Weights of a small GPT-style language model, trained from scratch on English Wikipedia: 18.7M parameters, a variant of Adam for these matrices.
Each number is 200 + 30 x the weight over its row's rms, rounded and kept within 0 to 999. Layers, rows and columns count from 0. The size before them is the row's rms in percent of the matrix's.

# up: layer 7 MLP up, 768x192, rms 0.0879, rows 168-192, columns 0-63
# down: layer 7 MLP down (transposed), 768x192, rms 0.079, rows 168-191, columns 0-63
up168,116,153,194,199,184,178,225,195,229,221,183,172,189,200,187,219,175,233,214,182,224,218,203,275,175,208,195,175,198,251,266,158,152,187,209,182,157,157,152,212,159,214,232,204,215,237,216,170,166,214,150,236,184,189,199,186,160,219,168,204,221,236,229,234,214
down168,124,212,181,240,186,204,197,260,190,152,244,200,229,196,172,156,293,180,133,203,161,156,211,155,206,171,219,271,177,208,142,193,200,220,218,231,219,159,271,186,244,146,191,223,220,121,231,198,156,144,212,190,247,209,187,191,203,200,253,222,199,198,181,169,192
up169,105,178,229,195,230,208,145,156,189,228,152,238,177,208,145,223,214,207,221,173,167,174,235,225,207,176,195,181,108,217,159,209,203,154,154,137,231,205,200,211,249,188,219,181,209,169,179,213,193,218,194,170,217,200,198,208,174,195,157,216,262,162,202,241,216
down169,103,217,206,212,201,150,214,204,231,193,177,212,140,215,170,210,165,177,192,228,226,190,163,220,183,184,211,188,270,226,208,194,207,218,213,251,142,176,197,193,238,188,183,204,237,218,188,195,237,157,166,209,207,185,269,191,143,202,229,225,151,237,171,172,203
up170,082,251,181,238,164,214,213,205,241,193,216,234,201,215,218,168,238,211,168,191,162,172,163,172,243,226,209,218,237,232,225,169,179,182,232,230,158,275,211,167,155,157,224,177,173,197,160,169,189,153,235,241,243,165,191,193,242,238,229,182,174,248,259,175,183
down170,084,230,212,173,207,176,168,155,227,233,250,191,249,191,224,157,183,210,199,219,265,149,196,185,228,193,201,176,272,210,183,216,196,210,240,212,203,230,174,209,192,235,182,287,173,192,191,212,216,194,182,216,196,151,159,164,218,209,211,189,169,199,167,205,234
up171,071,176,121,267,191,213,284,247,204,171,188,162,205,185,210,179,178,230,202,180,206,231,209,111,195,237,215,180,229,201,201,194,174,177,202,275,150,218,248,206,198,188,190,225,116,192,247,239,178,225,212,216,204,222,166,190,185,239,218,190,175,222,246,233,198
down171,076,227,234,203,214,194,153,146,213,191,142,255,206,208,238,149,229,215,248,217,157,150,153,247,218,211,173,226,176,189,259,196,190,196,219,159,229,207,119,196,220,216,206,160,217,255,176,132,248,164,218,179,178,240,187,204,223,207,188,185,199,221,177,154,186
up172,085,243,156,186,194,206,187,176,185,178,210,180,201,200,138,240,231,183,167,203,186,225,200,214,227,221,190,235,258,249,216,190,143,259,162,215,241,184,157,167,170,195,220,214,207,190,174,176,170,248,193,205,156,188,163,207,215,186,160,237,204,222,168,210,167
down172,091,195,265,210,178,215,220,212,223,266,185,244,180,222,212,193,182,205,219,217,198,159,178,214,177,167,242,144,122,173,191,215,265,153,247,142,139,205,230,242,248,221,174,173,194,245,223,236,218,203,234,192,256,203,238,214,194,222,201,193,194,175,228,160,214
up173,097,220,168,237,140,178,192,181,200,143,195,201,194,195,175,151,174,221,212,251,246,238,114,164,232,120,223,211,230,205,185,198,213,203,186,233,256,232,133,194,177,208,231,187,210,165,190,194,188,224,216,256,201,207,224,256,202,202,232,205,211,237,245,215,209
down173,101,211,257,231,182,165,158,169,210,193,191,228,158,189,233,217,169,150,162,216,172,139,200,201,191,193,206,181,192,160,211,192,231,196,193,212,190,215,184,223,216,214,210,176,177,243,228,225,170,157,202,223,200,177,245,186,253,210,231,240,200,205,143,181,194
up174,104,252,217,213,130,224,190,219,176,184,192,167,232,171,146,174,224,219,178,183,183,158,203,158,189,240,188,251,226,211,258,180,205,238,246,221,185,150,144,213,191,158,215,203,230,167,196,210,226,217,166,228,171,205,179,182,182,186,200,204,207,176,183,315,228
down174,105,189,202,155,207,201,254,221,209,211,202,220,199,216,217,218,230,178,165,235,208,193,202,221,190,188,223,113,183,186,223,233,238,157,198,188,193,240,245,171,226,262,228,207,184,224,181,163,164,219,233,203,258,211,201,164,249,241,201,224,162,170,183,164,193
up175,110,223,218,216,120,167,194,153,175,270,220,218,225,204,218,251,244,197,186,180,164,149,181,169,214,156,203,199,159,144,191,206,237,230,237,235,253,139,208,248,194,209,208,204,221,190,181,275,197,253,266,199,174,216,193,208,163,189,197,211,181,221,175,188,254
down175,116,177,192,169,220,218,221,220,211,201,179,152,204,200,206,148,143,206,222,248,194,183,221,143,206,259,174,217,234,220,205,185,179,167,175,176,189,180,140,135,201,219,205,198,210,232,219,169,226,164,188,198,238,198,208,195,191,272,227,205,232,161,208,181,228
up176,092,148,203,211,240,147,160,211,194,197,202,221,190,136,163,174,232,184,230,143,207,233,154,147,201,235,203,195,181,222,216,181,150,204,165,265,168,203,173,183,213,231,228,214,223,223,204,183,230,220,155,215,180,227,238,164,184,206,187,211,214,245,232,242,169
down176,077,206,182,220,206,212,236,218,184,205,153,224,186,229,220,229,202,170,240,164,248,234,179,261,201,177,218,118,169,209,194,195,228,169,202,153,162,171,149,198,163,164,132,198,223,204,189,214,238,216,196,212,158,206,241,204,224,180,179,243,201,178,189,145,218
up177,103,201,223,194,173,172,202,192,208,178,150,194,148,245,227,178,205,208,197,205,200,192,181,156,138,222,274,142,173,166,230,202,153,168,238,181,226,175,222,233,227,224,200,226,206,192,165,187,173,216,212,217,260,181,196,217,192,222,193,241,150,234,211,222,227
down177,094,241,210,221,218,197,129,202,159,183,236,228,211,188,185,200,177,196,202,189,256,209,192,202,210,245,148,227,163,225,199,170,215,216,179,195,173,218,133,173,199,235,204,202,144,236,214,213,207,144,183,159,143,230,233,236,212,192,171,220,243,196,196,168,185
up178,114,218,223,188,216,212,194,204,212,247,215,184,209,186,194,208,207,149,265,175,201,177,152,226,188,166,234,183,203,213,211,194,185,220,200,222,224,170,184,249,196,223,231,196,197,265,198,221,220,216,223,263,178,178,194,197,202,200,233,220,232,207,165,247,155
down178,112,177,209,230,253,201,156,205,185,155,171,229,188,193,161,226,216,238,140,186,172,217,183,169,236,192,211,195,223,221,186,183,82,195,217,189,214,194,235,193,160,222,151,191,230,204,201,129,157,205,170,178,193,192,207,229,160,189,177,178,168,257,160,235,193
up179,080,214,210,254,249,189,176,218,193,229,216,176,230,167,196,109,232,179,179,170,178,242,172,131,192,210,189,201,181,204,210,218,185,188,185,205,238,207,175,181,216,197,221,229,201,209,194,257,193,117,225,203,238,208,194,173,199,169,231,221,239,224,169,201,207
down179,083,185,175,243,135,188,212,251,161,110,223,219,186,215,190,265,192,201,211,217,199,198,224,208,222,215,224,231,174,196,214,209,233,238,199,183,208,193,268,169,197,95,226,172,226,191,183,183,166,249,182,186,189,161,221,213,268,166,222,195,199,173,174,143,225
up180,090,153,202,143,231,208,218,207,196,168,151,200,219,204,166,188,201,261,237,208,216,215,211,183,150,159,211,214,197,189,241,204,200,171,187,208,196,224,157,211,271,240,232,191,183,216,219,228,216,225,204,188,143,178,194,222,227,223,190,212,254,204,211,175,202
down180,093,209,186,232,188,239,213,241,193,225,171,194,199,214,177,213,194,157,205,179,236,201,198,236,237,235,189,201,202,216,216,184,155,192,212,183,184,143,168,195,143,181,206,170,217,203,215,203,198,191,194,209,239,230,175,208,152,190,143,183,204,180,192,210,245
up181,100,205,199,243,192,116,192,240,186,198,199,244,216,218,233,170,208,228,197,239,188,209,162,176,170,213,239,164,191,209,172,179,189,156,163,213,219,201,137,194,241,226,191,185,229,177,197,224,190,191,223,244,198,196,224,182,169,207,210,206,235,204,194,226,215
down181,095,221,181,218,212,241,204,215,197,253,132,201,177,206,267,185,188,160,163,200,210,216,219,203,169,140,187,204,239,217,224,181,191,170,197,174,169,163,173,176,219,172,150,165,225,193,229,214,234,141,203,158,218,158,188,235,243,211,185,154,204,228,191,212,268
up182,108,137,225,222,226,206,203,202,218,234,176,194,208,195,232,182,186,177,256,131,198,167,198,181,178,205,200,161,186,178,256,215,173,208,263,247,176,259,161,201,193,230,194,187,232,232,199,187,200,195,156,197,184,217,201,212,184,225,203,208,191,198,225,238,220
down182,124,203,195,187,146,270,193,212,193,119,167,184,231,168,248,229,183,225,158,244,210,244,148,177,215,199,156,203,201,225,143,190,215,151,192,240,154,206,202,192,211,175,173,220,198,165,218,251,170,175,211,157,190,213,139,198,197,174,235,188,213,176,235,147,196
up183,084,199,195,273,144,231,210,199,221,164,146,211,179,170,179,220,210,206,222,179,178,193,138,181,245,193,231,230,187,214,187,240,209,174,237,227,204,208,228,205,174,232,209,198,210,196,147,243,121,185,202,171,234,193,225,101,206,238,217,167,172,210,207,243,218
down183,076,187,190,199,244,225,164,200,210,160,163,188,204,204,190,200,213,210,177,203,213,240,183,179,248,227,225,252,196,256,207,186,248,211,210,175,215,216,231,192,204,155,186,251,188,150,192,199,189,159,222,155,250,188,131,190,163,259,187,191,156,148,194,221,190
up184,081,256,199,167,231,258,158,196,182,213,203,210,184,152,175,198,257,168,195,212,219,219,178,206,218,228,163,178,221,260,245,213,204,208,204,241,257,210,208,251,164,176,199,208,201,195,186,178,189,145,209,200,205,199,174,173,231,178,279,240,170,201,224,153,255
down184,082,176,238,214,159,141,248,212,238,194,189,221,197,212,217,163,184,241,230,205,189,193,185,196,138,192,202,182,155,176,147,165,228,193,201,190,171,187,220,216,218,212,231,182,191,238,218,220,202,196,186,241,194,197,189,198,224,204,169,180,195,182,186,180,164
up185,094,147,204,197,170,191,179,159,166,206,211,225,274,196,253,205,225,218,235,153,159,194,173,231,216,144,183,220,245,180,246,231,133,205,192,208,167,123,157,194,205,217,241,178,214,198,212,161,155,176,194,271,141,184,206,265,182,198,223,203,207,205,193,185,160
down185,092,180,196,186,205,191,187,149,227,180,182,214,144,207,176,196,182,179,219,220,187,219,170,201,200,223,243,150,168,176,178,205,200,213,183,170,213,275,209,232,155,259,168,148,194,168,186,160,220,235,199,204,209,191,228,214,249,203,195,214,179,217,166,218,194
up186,089,208,261,257,147,173,193,173,182,201,199,246,198,207,219,206,193,233,179,204,151,195,173,230,219,179,189,177,201,242,196,204,165,167,269,199,221,176,204,222,229,208,177,151,227,246,189,187,236,124,200,248,231,237,229,154,230,225,204,200,228,205,190,213,254
down186,092,243,202,233,175,220,208,215,168,155,181,228,174,200,226,197,239,185,223,198,218,231,184,258,166,196,196,210,208,204,224,161,249,172,202,256,197,198,235,205,183,216,149,146,135,212,214,190,204,146,261,216,181,263,245,215,226,188,124,179,192,226,209,221,211
up187,096,154,182,228,182,188,182,195,220,151,132,210,171,185,142,246,206,160,163,212,210,199,185,159,195,224,203,247,140,163,220,195,177,192,189,286,174,208,166,178,188,220,210,217,200,254,191,204,212,231,127,220,190,207,228,196,170,209,204,210,169,250,238,217,124
down187,083,153,235,175,229,175,211,189,191,225,146,168,186,191,231,219,204,214,180,223,246,200,201,231,249,171,205,261,216,172,203,177,183,172,174,134,201,201,194,179,186,177,179,240,213,225,238,220,258,210,141,173,200,174,281,139,178,197,200,206,180,185,215,190,195
up188,104,194,188,186,154,232,199,221,217,201,153,235,188,209,193,194,192,205,173,238,213,174,205,224,193,208,246,200,214,165,251,202,249,140,203,219,226,201,219,219,138,202,196,211,192,139,209,251,106,246,221,187,194,185,192,214,249,235,233,226,205,176,209,177,136
down188,102,159,214,213,239,203,129,177,195,198,186,177,202,187,257,205,190,194,264,186,231,216,209,245,225,221,171,166,188,190,152,175,186,204,212,226,175,263,233,207,274,216,233,203,180,201,211,202,296,183,191,200,234,198,202,215,184,193,200,140,214,237,225,198,211
up189,097,195,215,165,162,230,263,175,219,239,194,245,205,174,155,215,215,200,175,185,206,205,182,221,201,216,212,172,288,177,222,195,236,202,238,190,213,169,218,213,167,242,188,202,165,145,168,209,186,275,178,183,203,209,218,234,213,212,202,234,230,191,188,185,169
down189,099,219,217,249,237,182,185,208,182,150,209,164,183,186,225,255,185,215,174,201,207,146,177,178,178,153,236,220,153,208,208,230,156,168,170,189,171,251,194,216,209,163,192,225,204,213,194,234,202,171,163,210,119,187,184,181,186,183,203,202,147,239,158,195,174
up190,097,190,162,204,151,210,247,225,230,262,229,209,275,194,166,190,231,210,127,238,180,227,177,220,249,185,206,194,180,180,185,145,206,177,199,262,233,220,192,250,202,189,209,196,204,207,125,217,185,189,222,193,255,194,213,146,229,192,224,229,130,229,184,217,178
down190,080,236,232,242,190,191,169,212,134,196,189,216,203,247,193,232,206,198,198,176,237,180,226,250,207,185,204,169,180,210,167,262,189,203,229,220,217,231,180,226,203,231,169,214,181,217,211,194,242,150,199,225,146,234,157,174,264,193,140,221,133,220,204,198,189
up191,120,266,165,208,209,159,227,163,218,185,186,195,193,190,193,173,195,236,204,190,177,213,188,177,191,190,186,120,239,214,223,235,197,182,208,189,209,187,208,191,231,203,221,183,205,249,220,225,248,160,220,208,195,213,206,189,179,218,249,195,226,228,180,271,235
down191,126,230,155,163,139,258,202,184,204,210,226,206,233,175,205,239,190,207,226,223,197,286,192,210,200,191,235,102,213,214,194,245,301,218,196,229,189,152,215,180,169,177,169,212,232,164,162,233,239,227,213,194,179,182,207,186,225,204,222,203,234,141,189,200,172
up192,103,169,204,259,213,120,197,214,167,201,245,184,207,202,237,160,188,235,170,222,215,184,216,190,211,230,210,133,154,158,211,195,180,154,186,229,205,245,181,161,193,221,226,216,197,216,185,221,228,177,192,246,228,177,209,187,216,242,142,226,174,183,257,220,241